Weights of a small GPT-style language model, trained from scratch on English Wikipedia.
Size: 10 layers, width 64, 2 heads of 32 (1 for keys and values), MLP 256 SwiGLU, vocabulary 2048, 0.748M parameters.
Architecture: RMSNorm before each block, rotary positions, biases on query, key and value, tied embeddings.
Each number is 128 + 24 x the weight over its row's rms, rounded and kept within 0 to 255. Layers, rows and columns count from 0. Numbers have three digits each. The size before them is the row's rms in percent of the matrix's.

# layer 4 MLP up, 256x64, rms 0.485, rows 123-194, columns 0-63
087:118142159127115120156144127103094092120157125076145124123115116149166173124134086159155128123173129154154140129120128157112182082124129109102131151084109146140096093104108106137161115128130105
113:122145120138093056151105116170096163114127119120126148120125120127152124136178121140122140103092182137139179153168161109146134155093110113135136156147139129139111120132146123124112084154116155
108:114150144131082133118146129123106150114115135124138088097118152144101186099151150164155135137160100123107133125115125142131165136177095126121150150157119151113163146112069148151122127091120082
108:108143164068126092148091156106140105085158106157127135090134158129077147102146115121104140118113160096092111122126160128104086147135125140139067105123135113113117135130125105109144126147108128
104:144176144098146150157122164131056142112114104135114116145153127120102111135112099107130156159092138130150101176119118184103096111135141117133144116123156138121118071098141158134116119111123149
097:112130120134135070112103094127143101141114180158111138177144118143122113135150117119101132122100143109123101143146112169132120109164140138127154119091115075108103071119152095114128165094150117
087:122144150128123106136128108134078184112095122077154147127124120111118161103138107093094111158151118121160106198153142168131153098115160135141151145133122119121121122152161102111108140129110161
089:141097147115140129108156100149153131118135126104148154123145138108097157097149156111116126094132154128125132104112089104147152174158087117072120123164140091141127139074132159157164121086122143
104:132149077125079124130100110138111146099156130137080109143093100103103110173147110123129120105143139117096203149120109168142118107100076119148116153144134124116137137154138119143115108123106143
096:076198143139150089118141126149116110121135117177149112122181135129115120100148112141121146122134153138134137172125132163144130113167109117143110093089125105092142123124102103178102115109105136
101:102114143133132137093169137144124109133142119102129143120134120111127115114100101136125144059103178133112110076110103135131161103161147119094058114117122128092114126111121160149103106170115127
101:153132120156186129142155137121117106111134108151176119103117135119123143142170155128052086133155114118105123113133119137152113135143158153115160157125131108067162134122157124168147129142139111
096:137099133161095097109127103146135162141091143151100095130087124165122161105135178152120147088156108105141121094142152171148127136115129136153135138152113141110147136109107088087118165152109101
087:148116147104125141136119139131138149122168096120118115097138107132124136135157177123161089136173172182140121094161123082154112096144125112134141150083164112158137089141129102120160103144118113
109:143160120124172161107173143139170118118103160148088152091135096107100144139132113083128155123123136119110170137134115153153140082133128124149113100125090134119131061132143108121136164138105121
092:121162159169163126170140150109116095109131112163129100168104111155086158097124125130165115143124120110101127123170091113099135180152140103117124136122114146080114146124151142126096125085130130
110:155127089142097120113120108116148090102106136148130085146117134156089113094136118135113127121158139147124093127124126105070152134120142172098161175094088167137111143147095112094100113115143121
085:134140116125107134125139117139107144090131140134119123147095098104101115160102103098093139105162141120086097178096147151127135110128145133176173117144085104136088162131118172166132133156108151
094:188130107092103116098141134151094138101094130128167094112104153109124107149122148131162114135116132117089128112131131142120126135151085097142128118127132121096159122186145131102120115169064115
102:144160143143165157172121146120134121108133140150140105154083129078111146103112131115087112098126144128121089109153096088168154156163114100129110127071150115145116134141133119150116106146146088
110:150120105156116113125161117139173096122124120088113182117109093128138110116096117116155111096144147110110190138122150140123102126124125154134158110092143134137110132177116168153138086129168159
107:124147137125126097052132139142149130112102095079140117115134127116151163116123133115122142176131123177109126116117149153087121087140149113116107118132083089107100121112094105152119161103132099
118:141132137136141103112146159101130131118157138132156089139140126129159154116098148108167088090099151164104095102135115177131110080098137121112087112142150137137150152174149118104104155160105108
096:113144161117154136094125159107142123139099123131155136115110169110105137100126149134130158125149150158121100142142083131148112125175141149155122110114130117128113159147153084131154106106165041
107:146087089129111116144103117157159134131107119148146157129138179135148120103134141156090091162143123118148184154100091143171118119168108123155125105162108144150145138132110139166119117117154163
077:103123164112107085126093134124141126128118113112081133139158091113105176139145078126146159116122096150114085091127125128146147126127114113121108123123101134103186117147124136159144194156143127
102:137120162135120129143133125116124143127138112115130124183174150146153113098144076129092164152109122107109101087121129130066144135157082116119169121153182111137150099116135139138154130151148149
125:122096100112086136120101149138153134122151143103162166073115158121133073114113097145105145094132101138094113136134120116142091119175093129102135125103136120134103094128114129095119103096174123
102:088143146151112146081104139158132142133138126137114101122138120120088158160135133117153105128170154127105149135155102171066159147140136151157104126157139115103116133142123130073115120126107069
100:139112145116107194107144143085165123116134115172133170115169137137115114153191105106131148136098104146114088125156147109147124119151113139097147127117122115172108130117128157148133121133181130
067:127139106123142123078156073089121152146090094100132121092125140114108140139139139123094161134129101151146154170097125144087108105165172146145132166131142107172128133117116119137157113158146114
115:154154126143113132079183098159139132112134106198110078108155156152083141123149124096165109133113137150119142097161125117130153140126133097144144124111119132130139116129102088150105122140165117
099:159190112147120168192128111177130099115160155138109148117164130123148125109116144128135108134143131142094116121141112120120094160114118127113092130143166109128124110132151097103141115065141158
105:125154133122097132102098161139112101128120138184130110084111131083118119075160095104086135105066116118134136110146135135139105140120147127130101144102163157102137124175147156133111140121160128
083:113145103106060153131103114119132159172129127091113097138143186130102170105115120148111141147137127167133114187095154123140168110096137144111151140139169123117131129138113142106143124138117104
089:146120142156146116131127135146099132134178090146103149156156090096132141098136139135126159103142089120127168103158116116142116159128156122123138159148104103188110122077136142187122113108105122
066:116154130154173145106104122119099120151071134146108143132118136111101171092099120144096121124114123187104127103079126123148127172170136125153105140157129124096135126159143165111141094124112104
076:113194141076154149159158168120140149135133116156144144128161154146107118136122105110143152126058139132090134087115128140140151109131088132104076100130140126122140127111148127130102094118125136
103:134097098077137103150137123127095114102122137124154159149158157097105107173119137136160164127139089135075115152140178151159118118127118156116150125167125120118122123107131148180166109121118107
087:113114140137172196157101107127111122139149117169116175145119136142143098158119124092111130137141078146126115132188102118140153165119153130131140135103084115147096102142157103149116145138113133
066:122132156146153129112126139125176092141098162141127134129125080131132152112125083111096150145156132127120144125097129091151139179142069110140112120149139124111135122097111183134155163122149078
099:169135137091140138146176096128182142162110138151147122150108122130124136118152113151143146160123134104100135167197117097167132137108124109142135102097117152133116076099148106115151148108130114
097:089119137088150138131099100120127153171112134135127112151155122131115159122141113117092129119126085162150115147149101133143146156221161111128124142174124130120122121121105159125137121151101170
106:133139116152110145130157139099133132127126135152104084109150112131066119119115096137134148121077070111111152132117148132114112125152139098105168094106129134180154162095100114130174095114137130
104:135120051155172147128153121120115087112130144147155126122114152176121086116103094124143160112156144160137104143108129149104144171104103138163174126103149129140131154106138121155113139122107119
110:161105138129136113159120131130111096132173107099085140174147114170146090171122137132118097132120136111183141094137150140125119142145080151116142161145140140140125115081140112119134142169129173
104:184111121103154136157122147121110118112158109086052131129130137162167144132156164149157152157143129151120113091120138118150165169136108128123184130122128116129138100103131150108129105126110144
105:128159102139061131125114107120081125096093137116095125138103104101111123089137083120112115162114181147121085122099065123127095144120122113107128115127110139115118109164149125112134128159135139
104:120138154178146098130127115115131166150145127134140107092134169117149114131143134112110119140156113137148121143177090099121162106120107133179125144123137178170162093144112119155082148082127123
098:119214166162157128105132131130155135146162151182111156123143130165126122097119161115110124151154105143148122125129167128152133132106157107132132125154118155123161179110110125119146089123133124
096:097147135135151104149103085176148071139137080147126156121124114095145158128159100131129134119123117165125105112111106126097139165149169160075120120127106119135138145111156112111142123099152166
088:166176155126106139119142141119111117115153144105103161140149190131161151151121120117131140157148078093106133133137084108115197149140146105131176094126145115140120140128110103123127100112129123
090:136084108182137092094099113122124070149140126090120119131134114096137092114101096158101098105095106119143148144153148091079138146111077119119130108121130131115135151151148116137162117141139129
104:129100133125135142108136140126135131106203097111115119116104123089128101147117096099120130082148077128122118155115131083079109118135101107124151148131170132109107161098100147153137091127137096
093:130116162122121091135114109161106122098160154110093143122178169146089158129137128119087122099139134148125131124103168121155132108104156125123076168103125097144137076102110138082129117128131136
116:101130143127103104158104127140106129121097145128114146088193114090108150149107098169137131114118174156131147095127184125119092113139117114119090101089142132175167142129140140138116106132130122
099:106119184183143124133162143109147110114112137117158102096135129113122140160132132158105162129132137101175099108143127139122116127125146133099139113178138108165112143110128119049115137137136084
117:124190160092152082125113080104157109148119137110115145113087147166147131122120144140127123127137128135143110085154101147111109103119139094099112137088121109107120086164130111132081157126130152
097:132135134114078167145112133158153117128103118157163110137138131135075113113089140081155133135132135146104130151130126092148132125178098132115100100150153149164099117154120113068135116155096144
101:121126144123130144140093113141154206124145138131102139144129128140111149084115126128107111134119100152113186132142149122136146115156107165152089114133146083121106128142083171126155137186121139
094:165138138171105136136156112155153139112172112112132131115083127132109141094122115134118139172143161133095129180134102074130138118107098121106148143125096085169121080104159146139142139132136144
105:146115128134095135089105097131100113109139123149096131095141153114160123134131108135061119172136115142122112130116114148091138128139086177109114093097115165130124128137139074156127088141173133
098:159129151104152127148115152150112186152147081140157112091144156075126156081121141085127129116124133095109132105135120115083148122145137158142118152133117162130109119107156122157116178100133130
103:168156133092117093109162090159140152116156110111126148111137107109094139119125167143155090142099161131119139113159102143128113132101144133114105064089129137126119146115132119126135093115103067
096:129165121140160083113125143120067115125108144118111128121141157132131153129119122164155146117163116126127100066131077114119141178128141145093098112123128111159121127089153106120114070121149131
091:140111116141117099103137128182167109137201104123119113132105115110130129170102121136096151126175113107169111158109128151153140162147084110127145102099132124135106115124137156157137136096154153
092:128173163105199138089127148110144125150136135144123128148132156152176111085166130130113128131139116098119123140102133059114161135109138161156144126134116129126095143128150084125104127125133094
094:095110168143119139149166092163160108134134143138141117163145110129117151075163114098070147123123123104120109135117114091104126146131084104161128101080155135123152162104121148100138153141134136
098:136109129143199096094122114107074131099159111112142112164166130133118125140127091136176115132113122102134102073138127122127142159156114121102094138142131144145149133107130104131121098171098100
091:108109151083130168144108135172148123099149119116099141103134103132115149137118113142119133124129116118161131118106130059107074133117132103167146138115137170159058144127140102122104138146139101
075:134186123146129157153153098088149080111140150111109122132134186120193150113119131118129086154119165111147117125104125156106108129105139118122129130140119099144175124143148102130113158131127171
100:159137100127138125101147159114136106079120120196128137143121148140121115140105101095147109107128147116111103135134105125114141142126146143134211137096105145154129174133126142070123134153121161
# layer 4 MLP down (transposed), 256x64, rms 0.238, rows 123-193, columns 0-63
086:148107115128108146136120163156138114097129126116116123089118135121143161130143134118152058172139137113146122111140070146169128148113150169108147119180145120085108110079124152150138138119149154
092:136097143131127091147167149134146149131133110162121135113135155193120127156154134086115160149160082154100124091111142105148110120114126138148138096130082162132157102154121087128129122080139130
092:130089125146124112136105104074156158130102145150108125142101110124131132134126110093137126164094127133102107134111140157114105150111107101104097158111134090093101147128060176113107138148141086
103:143121106116128134190100100128114151122178138112170151127187098088146156134118137141137143078122130109118124118129139084105122132165131173104116153137137121118109109142114149174095129139096111
106:109113133127132130131127094135105170111160148107164097130099097117093077082145136168141124131137182101116153112122116156110110111095132122114137121136079118120109136185142125140170161117108134
098:110144081130127170150149153157097115105134098154112112087139126124135206101109110132143140121170140130169064138127141128113155115102126119123126089136136153135145144108149126156159105137113145
102:123084137139143142104196115125143132158106140092139158120134139180164123157122123144126105113110129144154132137178105126135119099131082131143108103155186111114131142157157123153160150152145147
097:127122118117137136158149115168156139135111138128167127119117133089147108144188122112139118152082142145152153166068133133128114102143111128097138069130140152136120141120090076148164159110134128
100:131177137112119132125104093115116089141121136125147120146147141169097119117136151136137099098117093167145118100156143111180138184176125112129126082142125094149098094146129125127115184127129131
091:134114119136148147153084096145138132129107152107118150157108136080119138118106114148159091122131116090117070093152127147169089169139128151121135142111124113140068095131167151139147119114096123
108:108151151132131145145136138101145154136105104153142159124145119134118128142130098110118082124122108114123136107155115104115095150123127133120130111148111139201205121158105142109105098168166079
094:089158096155102124125104140150127165123166088116113114128151160118081121087122109142161159135160105105125078118115101116126093145101141135110137093135123136150091171147156125133116080112127130
095:098136126102099151108089167111129097142093120146135114072137120099113154089139122143105156101156106117118088128144151117086139105129124134103169140144151138123127143123174082168156149145133154
101:111133170115122127102087130161175117162143114103140079121133152124085072128087129120135115138123116099064124128111129129112126155119177108124137085135132158121124152123155112113133119099121166
094:085147155125125097094119075108145120109145101128163140142073146127124128141105139155131076127129169097106129147097100131118111130154126144097152129159144091110096178131132163146149128129100110
106:122142138105125134099111161147133136173139099161075158149148126143112147120109160111127142112078147160140156132120089127100137134103121121121169111199123137116157109160150096100113138093111129
104:079096164106109130121167147119151143098139145135103160151141110129171107117086146132131115127137090133150158148106155134096146135142133132137087131134069169133146123164151167160166131124134106
091:091130127127119170101111165126144093151162124102115124138158116077134127096118127103098100169118119096133136098123118120172147162111102125099110127109132164207145120124126123129103116117109100
109:140161132137133138126117097110166174186178125134119086097148126119115082118117120118137139108111131118093126134084145100110101181114118133129167122157104138137151134138120162153115098089126158
105:160087130084127121117159104120130146164131155109167142156152110171180103112131156136129101144155121134152141130109138163144142145142189145154105125125098111110137173132138098124098098148100134
098:123131163099081146135187125096134124158125130107137099140149151144111149141116127141116147112104111155163071099125098130137116123101135083125152105155163109114089111163149110166108114098106115
105:129102155115177154173150139103156113107121142101149117138113142133143136126179144120134150077104103132126121093143111127110143141204142136137142138104116142170118111141146162145148133169133171
100:123141135093143114125125107138097169135094115132131155124187117126129201143133103126145155133129140136146117147110133063073103141148113105159101093101136150106146101138114123125141132131170144
098:100089138111166121134132100156154099132124129140149119146161139136161124151171143095184109162067156161113149132145114098097139143131150100144136129147172123115141148156132093131124144141113166
098:093101137127107126130138118128089121138141094141087107153112135109137068136111132137148146149149130111155123119156190126122129119147155112109175142092114132124089141158139144153146126115087059
096:106097118149121097075135083110085102135142085139141132121121150140091106153065147083152137120140157125140165159144147126151116122100139143129131144173149129132137100112144146130167136125089131
093:110130191184127165121124139148106121146135134139119129153103092133115131139171115119160162112155094152091147148147133162169153115100140149145102113123112142136120151148099138118138146109065148
123:104113105153092103111134127145105157138112111098082137083153119135127133116145126117132097160156152110166134095115104107143160153156131140058129120127106092167161138144175129104147102134125135
108:110089134145138119131142057118137129155104138144084125133104123152152094119099138155131126163129115124103158170062110145134179134123183115133091113118131140145118146106154143115142124116137149
104:170138143098136160155108111147145167149147093116136133106117128121104123060086109133124134095159124120126135171117111128117157176126171146104103107115118124104115125149141119147121104070107155
095:139176132110095141154076120107115120144163133146089139185105134143096116131156133090106107138098135118132132110161159123137146165114111094169114163105128095113131116138122133098090127111107166
100:145139087132138151117106140102107162149135142141130167157100085121125110121112144128186148134076167106110124165111165147122112157139111109101095157099147113121103121129104149102101148141093161
098:110120131133121156145151126134170115101110072102151154113110169086142080079096120106095151081104124119103091120167137126117137132131111141108110144158110164104125132158143115123147132089123140
102:147081141134127094130130134169120108133093149165144131094110115158129153164120136119181155120166121154128109124130136127152124098138168154148114131089120145138195141166111121153162131118138086
088:163150142127136120130144193133095063136144126084149108172122123099141096118146134151135144129145133134151124134157130121187127108147116135114127159171123096131145105176134138081138110139129147
100:177128095122141163130157176079129115120127137099133126124178115133145149162112128153102095114109125151162140124137112162121071104131111126104144115140146139157133133123131102145166193154132118
073:153162128164111107138087144101119139136098146100133167087135128132146121121137154140162115133146118128142133151117149108108118088116142111140171104085150132163113120096143103133153201109168155
096:105097077151146132121111122143137131106122115089103184120122125103137149152118137132102090140081138115071095130111138126122162074132106120132120159151141088102167107101103145110126129148102128
099:118091108141168124118142144083122164128100108143124151125113097162092141133108134135164160140153178128116097182121125142098141110110133101105110121144170135154173184140148132124134101130145107
087:128097115117144106098146141146107147085133122128133121165115132132144073075119124091143104144141155105186149102164108111144110144139111138169127112128078102145107143074157134119140101135119129
087:095097109113114108161110099166102142132104126125137154110148075125117152103179106138132130089126144159146124113130147127132141101141113107119131097125100127155172090129105127113068088085128106
090:139149124149101122139114140104086138163114147128140128129163138147153140130106088148113145115168089153131118143107157075125114131088150136135135136097079122165192141121130124095141078129155145
092:132148136114095116167108140135124133113127102155122138083104121141150157101151138102108132082145169143145099160096079132123125120115154157130120105178105129142115148100154133173084105102160150
117:134138145127129108113138131194107117091117143106131138146137134115117098112090146142114060153174132114167133108145091109117160148144127139154153107138059127125114112130137136153155106132092152
107:098154160107130146131123134118185123125146135159093155090137129126140119175172165151086150157075089135122112079145126123132116110130117167108112122132105114140133121109149159143113145167106116
098:101157144081128128162110128124123154126122140111111095079146102136128166169167103107120143118140113152113100129114171106103103156121110108155105082097115136163173116148131117127145162142161108
104:117139160116115094129171117150171102134114091128117131106147134147125137101126143123155146178139147128112153145151131100138161163102138073108115127104100102116145156115127145167164111172180148
092:095106160149109131136140121112128127100115130130119125152120149133129060136179105120134107172099146083147165082150117131137152145124146145148140146146119115100064170096132147124136100150143140
083:158126100098127132083116157159133119125092131130119110129155137076116114117112105113114155125159137115154179131096115113149116157138168120075148112120096090125133147161142129149172091121169139
097:146143139163106134117098145115095121099135131124088140160134119106127132129139117184106119154137171100125125091151153130109130098117127177155105129136123073107093139093093163157108151148108092
098:157104163154153097135139108099101143160114112101135130128120126109081096116118155140152100172099160097051149128110123162145128115139132153127125155095126119110162130112094101109137106112119108
095:116118145163115106170125110143085171105141116149194104112110140114113089140139146121163123163147108092126164148095108158141134138144139171135122140119090089126124103134115103123153157162114118
089:158145084089136135148130135137136135128094148154161147135140103129089218169117092144128141121149129128101134145134143103128122141141082107171142112125136180122143105117108146144146149142135108
097:131142136174124114122147150147114091085116122107140161127152083103121133097130142121137077085130170169130103116138163179124177118112142135128142103104150142127119131118119083160140120103125091
105:130125113133101135102145082120113149137112165077132136135113161101118071148099159118114140131114089076135106086134111132097121102113151141142179173138128127120120124141185121121119117140101142
121:141129135105139159091132157131149150123158141126083166084119144139169082156130118153133134088143074133123114132126143142162099104129167138100098125096149133150162147147101119153146125155167110
100:112107099070158131120123060148133139113149089137150105115108139136137090122115128133143140142107116111116115147126134152159125118140158113143130107112105158102090111122109138125171123064074104
104:150079131098127159147130180105111134127177116124111126173172130107143098148152104140102107127141097135120154124157145149160125114116130137100128178118119150121153109165109174142098135096095127
093:164055124124159119140104141105118134150138133112136142132138142113179105135135131132161136188120134095129154135077126137130112162137127125127148154131148112137140125088112165148068128141157165
109:134116093143142163135163070106121157064134126125114125121136123120130167105162110124135111136074159135113131100118117100110110089100150135144155110173099135126127151079129131152125145125087126
086:111176148083143093108078134135149153179134135100108129089163122082141134162134133132140144105127139109130156072127132112114139162110148140155137134146138153097138148138143101129100094117087123
111:110113121163153154106151136099155136138109134127097144114134122081168118130093197134185132118128131115161142119140147136132156143117109134070086146102115118162146116120145122132133085169126124
093:132113112118085123104166104152123120108130181119120133139085146127109099172119152125125109104148105181132102099108123157160125114127116097155132106128114143145158129129143136139174150191158096
095:152089142127101114152106102119062157126160135118159119135123134100138135134094130135133147157133114106097177161123119140126149171126135139141118161134104118110123117112083160144125204141126161
110:115132153100162144131104136085139155114142149146113171114141143149149154132112115184123132147116137114148067148138171171106119181140123123117114139080127159120144147137100131132129114159167096
092:114125148125161130138114104074089138098086125149101154100128133161144153138103129115126131142097171170092120133095153109101134116139134114176094181130100098149146107101135139133101105155131137
102:139118124107133109125149139124119157137142129199110137149149079137116155160127119148118152131079107135089156150177162124106124165169143133162132125062150141146132127108118139155124142128141159
088:112114126141109121121119147123163122098103127188156116114109091141123109112110132150116111116126114136147120135144097128140159112185153137099111178096156159174148119161088114094169108144108157
102:132140135153069134137159128111122147165155100130132116134174125122123132138100108110130097158127159142100131139173124156129071128148172104116112163114137065113150143119130091121087135116155121
096:117114118141136148158140124142122172109144151128143131101130128125132164136186133189149126160102156137120154161159167139103175154116146147114107104136101082132083121141113164169134127107137141
088:113132162089135163127099139126161137104160177124131156168138155113130128107160156084123115091133124108132165123148118115133108132132134168132128175125203121132096091128107129124115147134095145
# layer 4 MLP gate, 256x64, rms 0.543, rows 124-194, columns 0-63
103:138103138128127148129090098071094114093102150116157123123127071103144115152122110131143147131143150159163108139125143133105153136121158115090191143137089119141101144123144152140138165139174132
100:092103107134147150091156098103142139154122132119105138146138111108150080102129117074116139156148096107160072087150130107115139162128134095104131128117139128117110103125116132099076138112177126
107:139160130142140158137154131097174061098147105144127153103125129098132143148124132101168140128171122078155141170103124137140157109143128146132136131083126177135115134096135167126132121140094111
102:108142181120139116129101154149129151105060144134132145101143090129110089096129115140121123116126177112097090106157118153133162129121094143156123137187130142085141132153110120143103158133131125
099:129158183137146092176122101141142141112125142073132099151133120130106110145146144098109164100151149136152174109101137123148079110094098104174118125119146093110117121123103136140161147115139130
110:159164117125127205114131122118125123115096117169111118132173153127129097136142118148103134148105148105132127154155107139108163143134142159127122168104110137161094138104118103077107082094107131
093:133149160148133134147123125132160085137174114103125065121137102091136124135140105143132138144106144119160149169153160165131105117130064092147101130126149178116130157161128150109133122150140113
099:151149090146143134147141168133162135098143134118144161156137129150151138178138118095205153152136090107115105127136133120152136183115125108124182125142108159126157138119151152130111125130119102
094:133168147113132121109080149123114125114114115118131111138173169107201100113127144162135097123146131108120114163102198103118134097108103127139101150134133120149143138096120151114151158157112116
110:153143113181103145094148116173129121115117103129107113073119116139106104095099167103115070141110147111087119164132125140163155142116133115141184133136113107117111112143118130153111137125090113
101:125111120118108113161089142151124112117137144140157095130097120155110149124105095122151159138113095128114107147100150150085110146178150102117141157117110171117186150127144083133125138086121174
098:113139112131149110124155110158138113106135119158145128105114096116100090123178110130131123123114160103095159136185116148084125160141147164147130150069150131140151138166077143107118136097115139
093:145133143130137106146144162116169095156108121174160121110128126078116115123150109142131139112100097102133162154106078140113119141127176138154123111161085144120085137110138123147095126070146121
114:145134100092120147096125106163131104095137106107145118126117138125126119161143149125115131088113101122101149116083097146173110168154105128096153144169152099090114137128149157188105111126109102
094:151106127091112109152109143084120117123111176126135146143110160118112165119132142123168147121077129114118148178152090127179145104129092155119148156145129143113095130133113116092104158143168156
097:138134151116154157142148143177153064123153107110123119182177128147142077123159089136102124119115139160114149163099095130144145150120096127117149127111128131099104136128124147136157107106159102
085:105136132119169139125138159118122050129129145130126118103101148127151165113117152116129158167109150154118152122138102088083124151079148138089166123127159107106132114165115127157148149098142120
102:079140113109068154138121144107173136103145150152161082121129147140104118115104083102108130124162129148113143121152093118154124154110103128136128112129115177098110100118082131108170150125141136
096:131104133111152144113146125139117109159126133113122102136150105157171104129159190139105134090121142158131126106138108158163180130114163113084130116122116128135149132146111101082098160186141145
101:114130131081120109111126087126091093113138204131152098112105167144137130096131148137111146153148121088119133129104121168072127115123109123113108116127133140142079160117156145120138086150111124
108:121097120140095125130096101116138139063090090139135157132156146115112123118096097142117121158151127171133134176122127124096150104181140076150175152136149125132100132134115112131120166126124143
107:147093114163133143122089146116119138101132147111116096116103144140148118143140142153108104133134115180117145139125133135098134070122162147069142106099143158114172126099086144125123168086122097
090:159131150113122147151076146127165172133146155145135167128163124142073136128083151130145097124162133110163152168126165131150156104131137099124096150179144139149125119129115131091132137154119135
097:084125134116131142103114157122108115120128130141162069095160164094126157139133102115122134090117121080142136134107102114161128154131177124116087114124119087105154162102100170138104133095129134
090:130142159103166148188126158137140141101139153139121103145167101124128104090142111085115105139122089134113114113142113123129155100208110093136113087100122142147148134132115142107124151132158119
087:133158112128122162123098136155145060120101124146074117107177106150093100149102127147169119089133129150160108121121151103138134095120112103110126105110127119094097141119114097116111111169132102
117:156125118091093100127136172119168139098144163122142155109085145123124101124088120158146143129124115118136130178110108125107093137145155115154121160110138148163075107125068130127139115114118166
114:122116173122119127153154126154137102143166187140117128172122122142178131085139125159142129193156116117163131139099156132114113136135126112149159102104113130151092140080126117103107128135120159
103:067123152136175074126176114164110130115095071094130137097099141125142124131161152150122112152135116138124123156127129149129150139115143063136144108132116158121124113087123108127116145117100123
097:153108096074190105138159139125182150122090150125150119089143114120145111152148136126138169070127110138139127137130112101098109140110134143115145165122120130103127105144132130169176148127144142
110:121146107106077114127121144116111109087113142125139126169132090133118142112177123148115154111144139087132128129097124106119118166083124124099138147125159087094092155159117130117079140145161176
089:107124143112127153146081106156101086121117119156095124135114122098096160082117183080096146115157107135112127140072101100127128148130122133111123173123154127096129126150105138117153107119128093
100:112150139109151112117138140143148141115118133169096085140144167097127118088145079068163130152137117162085094131112134107129167165155106127121140094146159130115133152118168134132113148100114117
098:130125125184153116111126159104151180164091146150078106077134103171114126166120095120119107124110127151111123136157123144094115134106122118125145129089108108136149106135114144162159159126150158
109:097143131173138117124148105134140172128136170123095129112100101122129113122149116093127102128096150150173121125162129165114154151101080124110116162114147115189165153143116125169132095153138126
071:136108108095139116089167132166122168123143104127113109140103127113112126139182137140137141101130098099120135088127138107115126158133086141086147129149167127094142117112109119153167068139153086
088:114163167115142144124112124176139112171114119120140145112159163152058120119107121136137135143143166096071108162131139123129102125124137121106093128122131145142132132103140121083122060136111119
088:140165158106086148149111108072123142137146145136169093123130123106140186118146118095119129152138124140113149140140084140106175184140161126127118124162120140142097160090122135113111139097109130
086:150090125102124149153079120142163165134169149126086118170148140139188094104136098146098129110126095156159107115120131109170119130142123097115123158122102134157125104113147131101125107141113095
078:088115144147150144138138153159143100163099134100117126136091148116113117080127098112137152150143142091114101131118139122135114149104080085133105164148132128141135122108084157140139157076171092
085:126130110131158145108125169124131162133109120153168059103152115096104171148078119105138135080116135098170150146141119126137123139151129156159146141105128152123126130094151100148157139143088122
104:154125126124128165140164117097137169134124138131123080125120133169160135167098140132158153200124130123109127100110138126152118138103128096160167080090119152132174111126119089108129131118127146
100:133116098134106148134099126143147129122155099132164117138130156096166125144123119136120122107057143137133146171074112141132124142167126124069149106106119157133099111134124087103148113126174162
105:099113138073121113098101126108104181165097122157162143172143099061141113136120140129178128113105134105123118141095131139114126150135121102124142143142107090096113124117160126117098101123119098
112:144121107151142147078110128150160152121121143141126132114097159151098134134096107172149144129118149109113139129122109168110134163138139183150120141128156126088151134115077163166121109096142182
112:154115103178101148110082126116130108111134111131071153122123141117137095136134131116131128148139133076128115158171108117108163115141075150146149111085132143173141173153109114157126127126108155
095:105125133060133150107132140145141148149121126192152118112116145088116115153164142140121117121090133129152155111122146173107157105117134151136158130101135144138104154064139129122142134155103082
092:125202139147129102144143125135150139095151157132095127151109122174103145111165168125167141146104131129152098122158153124093107133118160108134109144080152143142150121143145107073132150131111139
101:133152158124124126120169138112153079123137147129126117152096121160168104129096158159124128084148131117102158109145104161176090128098113112106113103131131169156095122131125106137129083163165143
096:130137167117117125120114153091111152141112166138097106146150115109107155082095158127133099126131143163113113123153167108113114162126132160135173141121165170168108100113076157142113103126100121
092:121135099153144139116179196131131132106143135158194129086139136165105123102116138144143139104151115133142112167104139148158132122137139121127107157104103149138136105145091082101103154125095125
090:138135127096129116101104124162132133126158104115112111087116157101148093071129146121099124100099107102173100103145075141142136137153151135072107173143151098157131136134137120111158152131131110
091:154157178124089111152130113149117150111109112176101109153145127086137113106166114116164131084157122119118090127147148125093169137114164084124112128134114110121128092099103110114146107119088138
106:156119132097090174136111121139161126121156156107161140133155156111116166112156150100152140145135101143080130144114128169154145117178120110173174113147119131124142103104118126143099130108169160
106:143158135169098104149106134132140094152124138115150097136124125147147094093139155122128114134162163171106115137103126149141151090145154148122140179166106151093149069082140107128134139109105135
111:121104092106129162161124136130133070139116183128137099165096100105099135130103137142124104174158122142097117143129139125082106145096148158100130135137140107151101101163168088140135144124122141
107:098117135123134133095141107163140103131161122121098125135118124120139107106142104138123179129058149085152123160098149154120093119092121124124126127114145178128149113135154096161138083178115146
101:130087103132138133104126130124112115118117107097138126112149088138130090096146115160140155153154150100136118101072140114123117149157112178157153167138142116113097140115132156166096167140182145
106:076137182177131117131149128097161116150119174129132121118082150129140123098153127144100123169139143127143139167068113146125126092128151153171134152115118087143101106152136129122125148114133117
084:068169101082146143149113124119153152123112177087096127111165123107109175150148125129124092162119137113157133119123100106144127114127156122187152124128139141151119100146145106130124157109105145
092:128112145134104141148167130140136123130163165175147123155137097146155133145119124105157170088169150092108150154170148142153105129139102062102143171132147142134131119136140112162135114161138137
098:160145158155144086141143105055178130147091130111166138126107134138124140114111175122135116136103154106107144156140116092105096127098151141116127105119090140150150087115162112124146147132106126
115:141101104160082115108098162099150158126125142144112092091142092166153139159080119149106120134135153137116136152098150159129106112129099173105141153108100169139144158147113137127104129142099101
093:140101147146113159161160124135152143148109072123155130137159121132123038116155130130110092113147142103130114147086123160133151127150080161121154134098162139120125121144136124151120158132154123
092:121069122186133133133156122079143095130150108132112118176119147134109155109102100130084164167082122107117124175125091106131150129124102114132128131121152138108126085103114130124108113146108142
101:108131129160136078168162128127148153116123141136113109137095133104122142089171162159156093127119141102105150116175121150170130155120098105106117136155155096132128102139156111148182123106114105
084:134152091148104162182154134155150138112156140144146119124125095123132085109118117131115100115109109169168133120143115148123207123121152119119137083129116133096117113114104142153123087170118147
095:088100134121123155131157135127106093121139174136140136121136115138145111083114142142104130150139156114128114155122117175103161138145092104124109097125108103120104107166122129142092188180148177
098:148113118112158147121074171102154145071141162120131132144098133119176106105136146145099116121163115152147123108151154121121180136122104126092152124138143147124179144115117128127102126073123146
082:139091147178124095138147143163132161123129103145138140106104128125106115118140121123063133134169137180144101126105108146144125152140119126117115173121165168134087116122122133092161093138173130
099:112082082143163127138131148145128126112113157104143112094168110132121153127130112133117134126146114142115154119169117149168128098142145166163101117164134167138114152088153061138163164122139130